Each number is 128 + 32 x the weight over its row's rms, rounded and kept within 0 to 255. Layers, rows and columns count from 0. Numbers have three digits each. The size before them is the row's rms in percent of the matrix's.

# layer 5 attention query, 64x64, rms 0.247, rows 52-63, columns 32-63
125:126141108113111126161073123114111157139166158126165127116142104174088111135156181122094119161117
128:132180106108156117215120153178148077117137127067101105156052158189147131125172078073135131135104
132:163120105097126124195148129112147090169186130110162092088145064126098168091141148101185076100189
128:115144098102169085103105153100167117113113167120095129113128080134108134178097144086121205148153
131:130178158095118116125136088106145092112147062123176107182080115103100130092130127082133134148105
114:158138144102148149092123127123222138192093152166208081126167093113127100083148145144094135159109
115:124133182110060125173118177129095128138095162148111117137103156106222182153168122130113103129132
112:182101101079076091167144145141133073178171164109135119092125134101111107157060074147137168084143
121:099163173187120138113147122111144134130091158138103120101026125135160128109076105091098156180157
126:182100167138103087120082055125075175174105084183142142169094130115162119121143115118115142123065
125:126119141059141083158169071164165127133176138144095120105096073127183166148138195148160152105183
126:166058107157162102157132125192073105201160123092106112072126091157079143120118128132131128051135
# layer 5 attention key, 64x64, rms 0.241, rows 52-63, columns 32-63
125:144116129109100125124070124160099108118198148101156142129153105160102060127148162156122182165142
121:131124174047149115162129144134090082144074099115066133121132139158168114136137127095120163126136
133:150175099143125102152134151150102044123135072107170143125145100150098135113166145079188090114167
123:128169040063125122130134119110175176090141176086130123125128138132138179089091145101103162150133
127:213132159125128091102103131096141134120115151148117102092121112139120168116131127097167164113116
114:136116110165096193141088092093182129090153096208133145077147106133118123068159111150110097131083
110:189160224106165127135157145129103065143139130155176120130112149163097167144142066163127110127122
114:151154100128086140180123089183124109132124131127127112091138126085146182132088162163135155188133
123:083176142125159097103097123120162148100101059127124108093139128138101151125100100151084130153202
119:144140125087099103136080095136159186141117104103130140129109144075151085124145067139055145125148
127:161159099110125148211123098154129076142145117164128154098103087103204167137133113149180162173172
109:200106068099188107124124141168115100115110093090116158075142109122171130141152126179156135121160
# layer 5 attention value, 64x64, rms 0.163, rows 32-63, columns 32-63
106:135099141138146120084089127179098211149106168120119100133164073048110192078119160122132071152146
115:157110116091139112110100143169152132149131084111106075146134135078157106110115160118110095129045
097:150085121119147169109120138153140141163132110182159151144128151122090137142078130115194120148176
112:166139146087160083139156126073144059138145190088161130105169117137139187129101140150131173155143
115:131067187069112088099155068109149115114166096133148134131078071113134067115145162131142132161085
124:153176156066121183136136125120145200110113126112167076140107094133088156108060129090173156168117
102:145135105174186111123060074151086136166185150170095087125161102142157166129149102089117117111077
097:176097147162129124130130141097074163067109108167164175100114213112108102097112163113073084147091
114:149131111140067095173119177089142100121159130115068141124173093062151078128095152116124153181126
120:122127097100115143154166129109100148152186128147169116122135153093115054123112205143070122063128
096:127191062114080152150088132133154144107152105152126142101146097134072084103178102041098134128152
114:117157146140169109143123122156128110135142082114065062108117161117075127159143085132137111119178
122:147182130069170156135151088058107123143156088116133142145126164126124173097194117095147114107149
106:105116184097195090189164151153144158144120107181095187125175081101124148089146170100131139084140
095:123173137101093083102134110098073188111148083169123137152159128131184120160204116147112136132167
120:111126178179103139103119169141141102183162095096066143110134082121155116153153145113097115141118
122:160120119165066148077125156110116129082136142085161116115077114088095128122080078109131118068162
114:111121116136083140129146160089125106105123067151172113073104125128081144151145119120128137116111
107:184087135168112162069139087114188138141125124135153190076108131113076080151094137111076095136162
103:148104162113119120106134113075136100103158169122147132076180124137150086088168153044163189091139
111:087178142071166112130168114134091119121166084111150188121198102107137118120068168111122104104119
096:059069101150158073099155119151089097113085132123133104084149083178111126118139128091099095133059
108:183122165123157126126118152091159160160057098139124148158061128127157105180077112100086099133130
115:174174088141117153097126141159175108123125104122131151152144118233159119120175159079133164136125
093:132115157081137128130148151123184130196140129130170110143126116160128169164108100111174099109059
102:095136089193107111125076127140070117180120148164135128129158145137138149105092112152143129106145
117:134111117076150119066129191120154177092119105152109091103094090202129169185078114129158110112128
107:125147176150090107140206090080094111152114097144140145143118139072111148188193146114148139160148
115:146101142160166185137115045122051059097109167155098111129114137084151061150079151117125120144170
110:097142142089114151118046108176123141103114161151151075128115102129072151097121159132192085091127
116:138143128163126075098167145238130136074110119120090131126109089132116123177145157134165108178137
126:113088121077151182118176094108140118098149156097110181126174124189105106161159121129155106133129
# layer 5 attention output (transposed), 64x64, rms 0.15, rows 32-63, columns 32-63
108:117141089124136180088167123064140113162127090078144109102139129059107151083100120087108090111151
106:182130174202109180088153127118061121114119125121144108159109158107112105115155090134115132121110
097:122147166135115131130134128099117125158149113089108175111074137118154171060186142128106146143162
112:115092221106137115138160174134112100134108113086112102103154158132129182114159104098141104137133
113:159087088098118133179092098141143132126191175164184114150152097114157119061210156166104143158082
116:129169172094100104156123074063116123189101098107104097136096145086165156152175142106140091125170
090:146078134134098116128143117095117145128108139045160133089221156092079111142126104114132123149077
094:128134147165193088086177100102117197123149126130138126124167159137133131104165137173128166120118
109:170109113151151108155116135121119140164158093079090166102143099136119092147223193115150164050178
109:159127096101200085120119181139141128136125146083104144166111117169077077163112129102136142086109
100:146100129115098091074088054087174168137113103161144115163121129090111084076083192093157118095176
114:086125100158129146164133126174184113118194126144112170150127125165143117086124158124094156200167
113:133114154124158132134104130147066122098088156094037105170098144151138137117119157147152160103119
103:071082119169128102102153192130130101119138202147095118123142148164118127151162177110127160151188
088:163123123158172142148071113160098157144119131080161079076142074152133125154174154172083127202084
113:149170126063122144153103169105136090179106156114151154145147057185103073172115134067101089139130
109:194115090143164170155120126171163121147085122115108169156137135086170192100140075157111121076143
096:099094136145113162080092143121115107179094094176116098140121142132121118142087163143111146092153
107:174139132110082127140133171155194087085113120117117155161090122115149186104122128177112145057080
091:175143149123059150147113159101107165110160115148153101175106122147172153105130143132195138106130
103:107139086112123177195138154148122167125129132093134061101102189152096109095105105126158149114157
083:104066130153112158119158152133159200105102144166122198086225127172147111129115124207158114155173
106:072163128119157090098086121104100126125091119130112151145063127126170132118118089108083148108066
117:161131147205136080144118157141075140107137143082129131153122133187123108167123156132155121125148
102:086141091072192180156090147129132106074159185099167150113167123111160156134169122072133122141124
096:151133155158178128132139158130110180142084077068093139139140140168171089139117130139133134149112
103:130204115161095179122168136101164099096133127121128126174116189113165100157142184158097094153134
105:154110066114097163111139141153126122172164141120179115118169124127151146091150170198143142111091
109:176109114112154072178159121126156062133182063150109154123099124167142126110108150147196128160126
101:105176133120104106098108096096124089161136161100119143167099170111119097085153124089113142141100
115:115140163136089066159121125138129106153202165102155162069184124110136140176049137161146101103150
113:111147111174097157094071149153103151164130141157115172176160195137116074145147166166099106117109
# layer 5 MLP up, 256x64, rms 0.17, rows 0-161, columns 32-63
097:157139139159063166191161067116147125158091082154098069094127140171138155121064100146098152154138
093:081156138127089126076070085129106110119146115096123152134162145078088116147190118160148120114100
106:086121132134107132131190111070133072081104152092087148114167188156115156115167106085182093148160
100:149130111113060136131082106222096158199083089148142145153125125134092137101093093154117194085098
078:149112076110088185130067176129167155179074131149071111090131092139117112095135095117106153114105
092:152078091195168138117116173128129122038118135114107141113093183126132121143139134082123114181137
094:162150131130121140127201142136131189051098145134143140175124107132123123117194129131120090112151
117:154135118161117136110095122127081106139107189149132148142082146140090147118096067143152082173171
087:106112087147098154125113154099126152067155121124116095140186083134065109164116131135166147126099
095:106079144108095174083119146152144139114162135154144102108096080104141123146123180089091098166098
107:169143124090131159130132123160099068109132114118165119116129157131107090131120121107143116175173
109:100134163139151121148168158082133058093166085119112136117109097077134083088164103126062186165129
088:144075105107149154149111170188146115172165154150140170080191138085081127159150112106106125173165
095:082196106176163134114137182171131099088100164050126141126150172153183194142109114094152149121076
113:089065111129125154165138089103121121189110114157102068085078153154162081155118128193085091200110
097:164171131142130189094122135155143122123163049162129133181080069118090082087171134085066170140141
096:078088143100101121168113153155132143084130089143112129094159132118060155125072127098210119150144
086:084159148121116118060119138153131109111057156154127068165048104151114161099202091142154118177108
101:086225159185139108198112125158096121111076116156107104104119142113213135111085160120088128135137
094:124164124081125136132140154129151174144096129129126098109143164172150187076160090033108136132135
087:120107096108106132118128135124123121111078136043124134118106104134071101100159147100122111152094
122:150097155097119195188076083158139144126143107107105116178138180117184131110132161106149101184143
108:203163150145088172161131101116116111045160136131153115135133142119118029117069092150171111109149
101:089149123132122090113072076166094083084081150087080131182151118136083178129123142165094068163110
122:144106196142116093101101093123095147131090128109125169173108119146113196122106128189128074169075
116:122122098087152193177145149155114095149098163093148102148061135090094101164160134138078117131117
086:130127173133118174160116150196154121096115103174144136092114091106167117114081156180091104082134
096:175135112178117149084161127093088138000176108144109096151128101143165111126145126122089156181151
101:100155156151080177118101148122132221132067118195140145127081127161150170167117120105059180065149
094:117121117161145116120123116066131169085132138068046130161153122165115108107195133131118151136142
096:155150201144146138143121121095118176067169113089129149102105091122090131097084097157081058163091
114:165160125167121151123152059102097073115124185130088076118153087108183149150171097089094110090189
109:108108106100217115118083135075174172102106157082113101113168172137090138096112123124103100118179
108:104123191178163158158074137158165122048142144114117115129119172137113196104120156153129122122169
096:141122111128099089131114205089127129143145122150111113153205049135162178079118089152129107154159
086:166113165123114121166137112109124171089092162063146155112107111127142134147127059122091159095156
092:146164098107112113128133163158101158093130109153206096095103090171103137194123110096121132165190
088:129083185145098111129172100135105071070104170135141152113108120148146136187102126121092109080111
105:133107160149152130117146173166108125160068134112134129092177169086142127099162119091115152107110
094:105113117120133172099139090118164174147160183134096109185149134160074159134095060129130111163076
092:120113129105046090118123134117088162130083164095165098059100087092176172159150068173163131102156
115:116131141115092093106126069145163137137111120110106130042100113140120129195066130097086107135127
089:167142092157146140074133144098039110117112158115109131084117145131108096150075095133059119142135
100:097169176186124134115124107131082145170167069091100126101105030135098116168150116120076145115124
103:064116131183149114075149102164097131133138157087144142159170148088165139085127044175118085159159
092:186079099124095103202166109140089128104096169108155048200116124128120161102086118131063129132142
096:131077112145184090102145143127081106121110090104128074105199109159142152139151121099067154062132
093:123105155102136107180122135157104163131097127156199095057127054111121169097148189190184138141165
100:131062147117175194142114150112120171102108091166136140073094075076069188138136126113151179152165
103:160056149167086148117100106126170138085140112153059188175145162078064098131108109105142102124091
108:052079096174122114121100143119072143137119158156171146136153133131187159137079111121190112072107
089:144115117113121131122077098176059117116155077085144083129047114163164142142123162097119129169157
104:103108154113160155119088134141086157086102139176132162156112136166075189113056089171197168142112
107:121107077174105124091116137129083158096115123100152131117083115155119148108120063063076123121104
073:115165091117098114139179104130115100148067156135148071074138075184153077124186121169072102110150
093:096136153137095117139146138084091077049151117131082112141118131090123119164128162087096106122098
085:136147124097154074078148140142114082074104146203180136128161128120108166141165084097158141155098
111:112109087129162144136102144136121071063095170120175057184081155156145152134143113148092135095148
112:187109170118077146110171091093106135142155103096120059130164067156071150147096101126102067125108
110:110157114140116068158115123164065146067089098161122105162178077124138199124128172125093159120082
085:190118124165076153150182120140064154171118111022082099126095151134119148128118103109122152068110
111:138130154085102073160133071158130157124113158104111094082198153136098140110158121122148161097075
105:146134137106142076119184118098097055137090123142107124120104133108149150087158155147118081179103
095:087133085114113111139105144158108077076152153116057107128087172140200158089121143126122094153125
102:144170161200136113129129073068139082108053098104090117143166115128134124169151108082093094124157
100:176138094088143129126154128164080155179102137157147111117108122074120142157119079118176089124134
100:166110233139116105143165159132158150149161117089114035085162115145165149119093161096178112149072
110:151105076143123157091173136131107071118077155108109066104097139172103143089129188131149145159104
089:167085100118176110140194099078086104160127149083157066108160094154088119065114118142158150099157
099:104117074119130118159108189100160091125126176114141091183091117121175115122114185101113167078074
092:157115140153122188154102099128118141136106136070150126153138173130114091133157141197196128098174
100:085141143173132134144186099160111128134126175097159127112086204160104126150086189193115185144115
094:110082160154144114074089155149119097090184106176144171197150069112116119050137126091174131182111
095:131134092153135154094185124111083074096159146140101114082144060143076090198158132081049140167143
089:123121157130085092103142131113080139142126184120221126138118099121087086109149137114094141105155
102:118157161103155181163158201167097136087156103089121119109081124107098140124161075090112115164106
101:108137095087147105094110080174111139099084126098212090137146106170114172110111119110230143116088
104:157123085159162202103068125153099121129131088188132097134172135176121145089132117141112133174105
097:104144116098117122145157105129123103187188104121123130084142113157075079141107147080120127230115
099:094131062088161114093108163172112107171113156098169158152129084131122132094157082131116130160087
095:192129135101117157160152138149138137149081177113137136115135122155149157151096059075132087110094
094:167190099156122095090164036076092131128099108120155070122109075129102135106112176195086112114114
096:123061165135147083128181078112115101090124121113133110117119102093170117141143089085170162217129
112:098067077109168158136108179154124168113120102140148109168104122202148158084137151102122141093123
107:198118132151147138071165131093139157079094084127141132166170138097139098059137138098151108224159
093:128135107139182077153181139159122118108129130094069148151093087140131144144096137102119126076171
107:162152153122062114107145140134081117104111138095119110117158138089151130161100113197162113090129
097:093123133140091132125176091090087118125119151081133095115114100068145141161158126135136111133172
110:117114123115158118131123129114158115092081111095167146180154106066134182083115186057085135104083
101:077074066111098194185109113116121131114113140131101125185120169097140136161127096160121134175192
088:125092095192134089150119187148102155148103196097176116115114129174181186111147148138087122140127
105:109136201142148090138117114141175143090103142157091027151144138113186122117104136097134117162130
098:110138045122180146084148128103103087086119171095145113134148144190101142082182137144130096084119
097:196099143110119176093122192108110141089110124194101093099133098180074137097132122082163104105101
097:137143134119145104135172171092111138144130134188109135108145119170138184095175107141220217161123
113:179090112149139140143130211116147123070142153099085104126115117086099102135165117132062126114123
113:106156086126193108072120066173096102187154114130102088105143129200118117116106076130092182126148
101:160083074070112218172129143170152191163074124117111112124142139130129132136148138099171132093105
095:137101102121054069115095122069112111090168155136152134181183143099087129171116107198109089151147
097:142180102146093082178092145174119124126148111107155153168129116130110129152148109147169099145112
079:103115086087141112102141147124115122120165128164127153090162121155159123160184180171189118128142
100:137088091099094122126119121196095179135120085059132153167065135060124169117153058087128153176127
078:140163076126086159162164120127137170125156169131143164061164097099056082183137149128114128150150
106:159147161172103079076148170172133111153150096160109122134112157141143181060128129142103183135104
107:117149136125122182089161114115139106055117093124160092048135078178157118114133118139122099082152
107:089114057136110096173134108075126113089145134155086129141133165100118141176119123131146132153150
101:107160073112116131160123146160122108176144168154110094065142133138135155181120103098093142073077
082:184113108145140105093086086112128122070147078158167095159104194084113180103138139131125148116046
090:131159087105128149103120133089123111130155158122185126135067097142116163152156179169123135087150
097:104107094113110152124131200109195150093091058144133132157148126079095115129114124132167172109119
099:148124182097199143176131120141150160122099067097110147115092101156150164189197117093132147100125
103:151102138141105107090143173181092123140137135189105154069096072103080107106130077158129149076117
097:135116125147134100163090144224142103139139118151143104163122110132111153057159164174087148140139
092:152047086145132185124150130191122158142137153129122098152097101199072119084130145091150171174113
093:160133163093160160147143113070150125153119126141084210135053118089132156121136149100137157113124
107:110089089102104102182155132134124177062122168138131131188142155126158128108105104148149113116112
107:103118127127163067146174133168114131049162112135039151122091155097141159139156093177150161176144
115:116131104129099132112130114156138086125114098112096048113044197124115164086033165130182126122103
100:114063112168119121153098161189071103139162162104083118162107138093112145134093122169104134122050
105:123150141184174169127135122142101195072159159124146108103086121161128135161114088087104144147093
091:152215137163130100116181105180112128147158116123086147127117169159122115111139090143108139145099
114:084131100063096163152084120125104104133115099137100126118142131136066121158107102106126165077107
086:124146101135105124066147102166063112098122105129077193157183132173100127099078160083084072140131
107:129133068113140180140077131097143098108064144185103117114085167192144182127189143115132144187164
094:124095115136114147139138070081137106104064134135149066101120156178128067132101144158090122096097
089:161125116189105154110169156195120141164097112135150126108127133103148155162110138095102144090089
095:209158143157099135133140038150107108139105115148132118110180122148125135163131164106150091210157
078:141120097140055124186134168187086141157150089168177136108131129108128106119147159143095135156125
089:154131109155084117100122184175064123102139136191139158125073144105068147098102149163077174126118
119:157096116105171147119147121170096097183098102076161080147138149143170172144121114054106159173136
100:129105123133138163142138156125093076110130138054129125146147149132050107159176090154102138160122
098:093110135159223154109165114121083131124146163100125068104149111084100141100120134110103168093177
110:127139169110134143127122167186127153096149089174135160109167114122111082177187108086185182099139
107:121094087141133130210122182149138116123079134088119123178158104106106137171183168082082130178085
095:146129121149133110068174062116111135137120065162117127088126110141066148141115125101113143149181
107:144152141173128129120178089157149091101108067140162150134122174173140070073136124114130132126129
101:078146122144131149072155089104115104122144080089129147137081141133166177108114178152094181174156
079:141166073113131116180123094150133131119115150164140141163109112053125100093113113088096175098121
096:100136139094106126126119144152118145173114133148123127124176069133154156155098127094125169069099
105:144104077126108102171147070097099103094055091110077113137157099164105171159118100164129122176158
100:135113144132054139133079137139040164138109103076132102129107107141161071131172114198171131180153
098:100097133140143186196127127163150179089112138103119112066106155088147116165125143103155117170146
106:138162100103144148126135156160171182100158152119099095120122089099169103169068119127172078178166
088:164173052138110154142117088103074108107180112132133174165156125107158174125106119159145125173160
093:159128170127155107143143061102151085110131139053127066112097125138140104067148169111158061188061
113:160138159039130104080087140168084126136132179139118108124153055105082160110179127113133089118113
098:157087145129076108077138099152112155079140043057161140164181104141105183112105100148134134156161
091:168117107074093127124103109132097085151148089125141091071087139132132145135137084197151122133168
133:061123108119155162123155150159138185126061150122109141150166148065116094121150164136097144112165
093:136092099107098135170154139153044179148109143091187120125123134127150147172132137111043110178133
109:149146108144113091134151087180098128131107139166148090157131123137188145137129084176165117173159
101:116177119115157124180142148164190106141102124149135069162127094149156133079057139080070151133154
114:086163165147117162199138120152155170069102105078157105183118159164170081095087121173137157085118
088:186130101087118108120120135113110115118142094159086158182113096127125156170128095149153142168155
083:176124107098118102144125152143175071098119144200114120155084140132157152071114142134181130149113
104:101109118108157192147129152174147143180061118123140116123110112107095112123115184141144152148083
092:108145129105181153137081095117063138166139181154112120102070120110161173154197148127114158114163
107:165080148091074175139126130155109183127127106151149119086170140106130142133136125083100098130144
104:071164131119034096114130137109137120076136099130117127135118066139108132190136125115167126161152
104:162123172173111116121094115159182087169154165152122064116138102144140130080066142123156063103180
086:149098103125097194152171150161082120117087155060138138153139164111120157087155128107096164118134
105:112102157195112055151184058115173086146151157118149133145171113132191133146077141058102132102143
# layer 5 MLP down (transposed), 256x64, rms 0.162, rows 0-160, columns 32-63
100:080176107117145178161155133089136123044095104128098138133117125097097120113173175141127150174104
095:175099107121205133155185109142084095152146097167144082109129133167157162123125166139066053166118
098:146145162098145118144151154112128106115127104054153080117169145117124082116122152140109066120154
090:152049097055127146127119232045158092115114131146072162147198121117108145129132130119143123113125
089:079118133134110067127178094120177159111136141032131155163116113158137097100129116164094104071140
092:154165143098143137156205082132167205110146146165090132173163128168175136137140106182177092139150
100:136193135115096078086116148137146109157135155105158204167102141127018111177123148127109118090118
115:114120111170159077114174122088159086078095132055098112088109093136151150124149180100098094174140
090:134136113181128111123061130161068133130110154124147177160097107089162116104126048102085098158128
106:141114108127106150091153172092151153129069130168085108148141148058116107192169124066143124114137
118:159088144151128088143189134118145166066136119099129127085101092130101145140128127096112165080109
122:117149101153094198141118035143183115162213106109181105162141153134126117182096107166162146150144
082:049130140128178144130129173118168086128087115177121123161098117141135143128116096127130155118084
098:134083105109188148206142074101224169140061106171095129134140074131101091151093119137140130094133
110:146153139128122102094115161149107121103168142086135194141164174131092196102126136088167161109165
097:097088093103112100183179119107132142150094104170119053091143167147155107121173107156172161162156
091:145120128142139142136092153167119071069122098172127133139134110128156122109160074172113113114139
101:092142103061133159103136108124164154202112086136132145083162082182094124139094114167132127116142
106:101129109123103075163175136083165090075095154062153132166096137117050132161169129104127118138092
090:117084130121138090153116140180064154131169088126110172175142110139116115145123141149179158152080
078:113135139107092071075140143106156065120111133159152146159134068082118148120139101130169080134158
127:104163137156105126118091076138113148052100108119142132082160086128135090131125121157124063103190
111:065127139100049173130131115139107168182163114073084163174102112180145169100159088145072120099148
087:159111182127069097142137167104179123134133114132071118162089097142161117159166221179154105124111
106:167151155071079121129190099131104145139156168097169119153151095155109116111119158101119108083131
106:093147174144169172145094144188162191052137104122124158163145110088116127165178154093158168091112
103:118104167142146145151109129100049169124114115156106108078129131131089146165081103048199135146163
096:058134131146186083103119136085124139209111172135097133048101149102125127166077093111141122133093
096:124107159116124160150177052161089106140176183066084096135165155109117119093121108154141115163155
092:117156145118167105135118114100116085067099134165107106131158063152058193144152111143109159128093
107:122135139202083111114122120152168124080160148169134088157097128156145131105123142106114095118185
096:073130149159151137148137166160084124099169145123127111164102102087113184132121094087124110134171
105:112087147118175159079157158115081133195160135137115135110098175146151106164162193094166113112159
109:133152104137148100130145121059166094095088142150149114139123141101152103182123105084127176134129
098:081078169145148108113091170170095169160118178121152152132165173093110106198209118130129145076135
092:012092146156183108118138159114073148147101119060174148080091152113124130074179121126124140160121
091:107151128110163120139091155166164143109185097146100120204148137132142125063115128182091138109147
109:093113127087164151148158139121195097147140120106152173138113162177155127087103142173146113192167
116:142158086114063183178149101154125150147163187145104148121128108179098097154125118132058081201123
106:191159143142157087132132180170070137101091159120135093150099120107182120074173147160104086116098
108:096174121174114126163153132069146154127130180166127173214148137117116052150086156198156120137132
111:142133128161144106223147074108137130097119109122205059075105118125110124138143112196137110087141
083:110076137155126116180134162128100116094087120121071103072128126066127137158132118117101159095162
106:152145161096105133109149096154086136133090072173147099125114094153128080102148126086052101128163
098:157147086058174115134091081122144113173084149222096123143152140143121119146165132135121134137154
101:115099100127138134118102181224188146131150065132161117163104098167114144122100100141117163141115
092:155151106148175195086170181102165127129114083096102148077150114136179147126196192119101120137160
087:154137186136153124071116143128185136126106150171122093209129151143157149094120130166067104104138
104:200139105124086111174147159110133138119128126094131036110120172142140085127169172161152095157103
097:073193147118158146173149158185148118130098098133125092099091071150127195121105090158103125090121
108:140139182114124074124097128174101151055077136085114093140093111138107184163157158168085149195109
077:119137143119171192175125127065147136121155105185099091139121119132058138138167106185136149123144
098:152120134109122137096103143102108140118136042126173093163117150121187130112142139108129157129113
102:169140094074112104097169108170076109117144156154128135097019129150159153090136110075086139169148
087:131073107082144099107135163142105123128130139107127159179075149157117088138154154124121171107164
091:105132187108151090125195173120149093083211159117162067123103078104116113120136086139094129185142
084:161156098077196111107109082120149164084079197112108137131134139159129129089079139142119174107129
116:117059127105157147147128204145114121205125137129097158145136106133152115123127058107181132080164
118:086154103103104131107157125143111125190128136169100176209126183163083116064120098119141179123122
101:096138098082158149145114129113171074098129142137085063125113088128178157085171158113095127081124
070:163199195133146136128168124106151123078155141158108099114174130140145169142129143115227119137081
106:168139141120145172194135137124151152165148165105113135136122184139085146174123144067079168116103
110:103150119152095102132108147139102122096109115036161147115108099045067164137125135132161106058056
091:167185113132119164081177084155093147176126130221142123139172130147114103130098112116121132142143
116:123161121094162145131060125134178102143178116145131132124084179117151152104079084099152057124058
086:115101127089110124074113129052154157180140112130126143171161090129181166076106144155041124138127
096:118184127088114061145136135059116088116121143135180132106105075109145147123143105143131109094078
106:138137139108104129188121138140178172155120106096133075137130092154123106174142127096129097096188
086:125173189154140118125148094116117091152164110133127175130098119090131160157146118152194159138122
086:089206157117139139119168096132098205114160118112071167068086096059123123133110115144154130145099
098:168115110142101145064132065085176108094176112116111135143223104128144146133114150138114082100072
093:121112144148144154115097155090053128098117037161123098139158144078081152083137129100179150153140
106:148176110116125142058109177087137143037131107117152162130133174161147135131127131130124142074099
101:088134076147113105167077082155128110250093147152165126167143159084105106174162127101174158131133
079:171160160102125132150132114074121161067154119137112153164101120151112128058109125160114076124120
090:130157148157088088150141110128045084062091134191165195104158097120093215150155121111120126130066
114:137068116110065088098163147111109108128086085161118155066128136135143087083167113101124126182179
103:099126105127117157152150162077166142094097070099102136113115179110115109206142128123185096155120
098:204134175189145104111181131136113107151163093181148133136192126117202168123107140135137145078108
090:179139112147104079141103161074141111064158175151128084163113077127081135124076126138134109150113
097:071121114113108138125102147157138128168092141137140096091059138115078056068092157121170134097179
105:162099086128165149109112070121124131196114115117079172070097170098178160177112153175096180150155
100:108150111050112152096129180115123166103071109098157112156143093141120103128138198141112161143168
078:124132154124106076125144109138156156120195145122121123154115105119083133082106159145144104145077
120:086115150136133065120089164102083104090089235141114131119086142091136144134180179080141115056120
081:117077211097158118119141078163153103089134103133078090153153112140123190157132149117171154103147
104:152130125138122098095159142114125112166195160132135174119188116178143129105085098166107141087129
105:142102102121123178124049152142157119109106148196111154087032125132093129134147161148102141135127
111:141191134103125111113166094108065131087091073118116085131202121149147139106074160114171147172094
105:097109149079155169102081088117096119139093079115113106167164114078146113113165183078129123128116
073:093118210151105150168101163125179119109183093142073114099107103106126178185154144120059085092102
097:079082131136066103127147167103109136137165146109167145094098178110118183151123075111153111105167
114:131100178107111163107156139150099133142100035181146096113094137166087156129154108137117146160108
093:170116194163089128167201164120163117139135134114137153144111148132158159165135157099096128095133
094:100082127061064109101170159173084163119138076077129157186153114132195171144155099113083147119154
116:098139147123093120176158175090097193116166138124091175110104161111108070081134104137182134051071
120:158124110124114135140178141174123183125095165126124102129122158115130114082132139167185098148109
086:091191152098117106112147103094127067105156163120125153163146134090133152164105079082133109118087
104:087184121172176119104131157090161091156109167137132148081137131193180187115085135130115129137123
092:157163166143109122117124153174123155148179128150078119139100143124167068134183141134119193135127
093:096091164119124101110135141152176120185073073109110165110146111115169163122114121080114142097168
115:101127094154102145120093154164089134166103105094128194120135156149110094168141106037096114104129
067:107099149122167088100154140114079116064104126130101126117129088128092101160091134144183093121148
100:142119131146173099125105146093139143163154090126077200153143123096096156141089182028190104145152
099:155150111152119117124139130128125142147146144186053142200149120148145176098153115107116087171107
112:150107040105158137166110128087080148124114186150164105107078117110084158073182112112133143119151
108:204112138103128119164137096131129195116094087066146162178171124138190144138198119110087149130174
079:118160120099163081137151097100143145102138109144126160145108130164131155138083144153145131133174
090:158123162167155135115119125086143127034089110151045123113091140103118126127127090092131132089145
088:187099128199143108149080102146066133085122154113106138174093179176045193105119153117151122112127
095:068103132133162129091123182084201100103161095107114122139102146109192139139079155152159150127102
108:168130096167136105094082124099090133182120150140111132119128132127063107135102145144134165132136
101:136077083151148111161094087127159143135061078186163095108143167116111174150142129118184099096097
087:081084102150117172128125099112199141069078149120139099101148108114119111138102114109163105139130
100:117118117105139096151168152158130155078119175156114147094142100189180212099148135114143137114126
120:185140121115112101138165173089124080146083126176165085077145116104139068101167104166129111111147
122:094139117137118178144090118158161078154104138162109089097143125162145069141114111130157207078119
116:128169230119173157093079072121077104151142158134117167140106168128162135121123123109157146134126
086:161166151104102128111125113084160082172151143153180070150115101208118140177164139161146147165153
110:176092120144155134096152193096150162119138144109147133135163165170163052139096153058105103162159
089:092130133093131121132104103156150208145153131151121203127148125045099090094101167177155097175113
098:097110140092164105122180156110149110124116063153176102187183088148122097184145136169092119139124
088:138141108090123146155084157120153086108118082156105099152134112120187104138075117130140128095118
105:164180132137153071105117108111100147107127152098176021159153103109107032120157169137111086125183
106:160173160155145137075101102136159131175089093115146108154168125162119104146131113075139069134179
097:125152134128182109165099188112123157171145075147165155119140134135133088121193147119104175216140
099:147140113094163070161086076143142127128114154107135130132141175130118173183087136117105137097105
074:129092152106189097068140095094143181101130102170122155147163064098150125105111195139157147101111
086:121075073100149128125108144081171137161139127119116141145138151204122136142165188079106086159186
106:121122131127140112117087130142104106056089122204128100138135148147113072169157096077076139092122
100:144113062145117106113106146077091093143093140138087168130139181108168097036119111139155117155122
103:116145197117122113148129152141111110115067094116127255150141147111056116089143218169158154134106
097:139140075144134134156121152103173090144118127163208082067119118155126114147126146203125104100172
094:186145149157116107146117135064119113145158120095067149133128101068168185110142148134124091141115
091:079129101101130110130179117186165124098109173112156168145147090048149131072120122132178111134102
115:134103136133130154122103142127152142178094128097167150156122131130168172129117180087122149186125
111:147192100176129116156084167103124091118177165160137134155120100142151136112104102053110127081091
076:079084172101139108176101080135156128138130121095148075162129108154115103138108123090130063124145
105:094117157132123169150134118142095086167137174106111117150120174196200193096126154154167171152119
086:152151159094101114082120118109108132126189124102134149194188144116076126088080077126145142155104
094:151094123121135128212083165129108122086137118147135127125132167140113081187083130155158144128081
123:186132109104157136122106175129153129180090113100204137170200150163101186092080104140085135114152
101:128095077131188108115136150150088093157147097181165116157069080129156167133101170133160124151084
099:123073105125148138092115179092098130167083168128147109184129149205108083139106182099122075093102
096:147103146124118057078050114171088108084102142081156089155092116091155132161133093148142104103146
124:117176141156159143136154110141194127101187117058120151136165111145168087157050129162143152127134
094:142082144177167147159086126192091051166145121139145121091111177115114130163120166098157132157158
090:145053189135127121100113135090152160101104152111170143177182122122130062154165143096134138096138
106:059125137169134096129160092163108164103177149098085100133075125070113172160055131107119132103073
109:177149122157125155148152143206097113137162078098104081074096159110165118118136109099131194203143
105:137143142180115084127116199105136139092141184095072186066133121098153121100147130121096174090089
101:118147127145116185133073152085097141113126147141096150098106165139105105144171173124152125178160
119:089104141158114128109171144166131184087138116115132099089133133173119108129100134128157102087079
097:098100077094092082117152103169107144166158157125159111154179115126216150098087060144125071093155
089:130139108102113138073166133052141113073105072173121127128154135179138163088112118158122163121112
104:086165167164131108096143169086104140126202198135116149139183120138090124128158114144147155113179
085:123180161134127129089117189125173052148159124185128132112142045170184104079105169125106124137134
110:161139120147173076093094097151133134170122048136115099126121086185185133176098189124091128106108
110:083096132094177166150153115097092177110109104123090128136196077109170147084112104177120079148157
098:145180137120146088142142153113113147132162140136065128031155115165147187152128094132157098146107
068:110133128133136107096119111106112089097166095182103095080121166071163173107135158136167110187116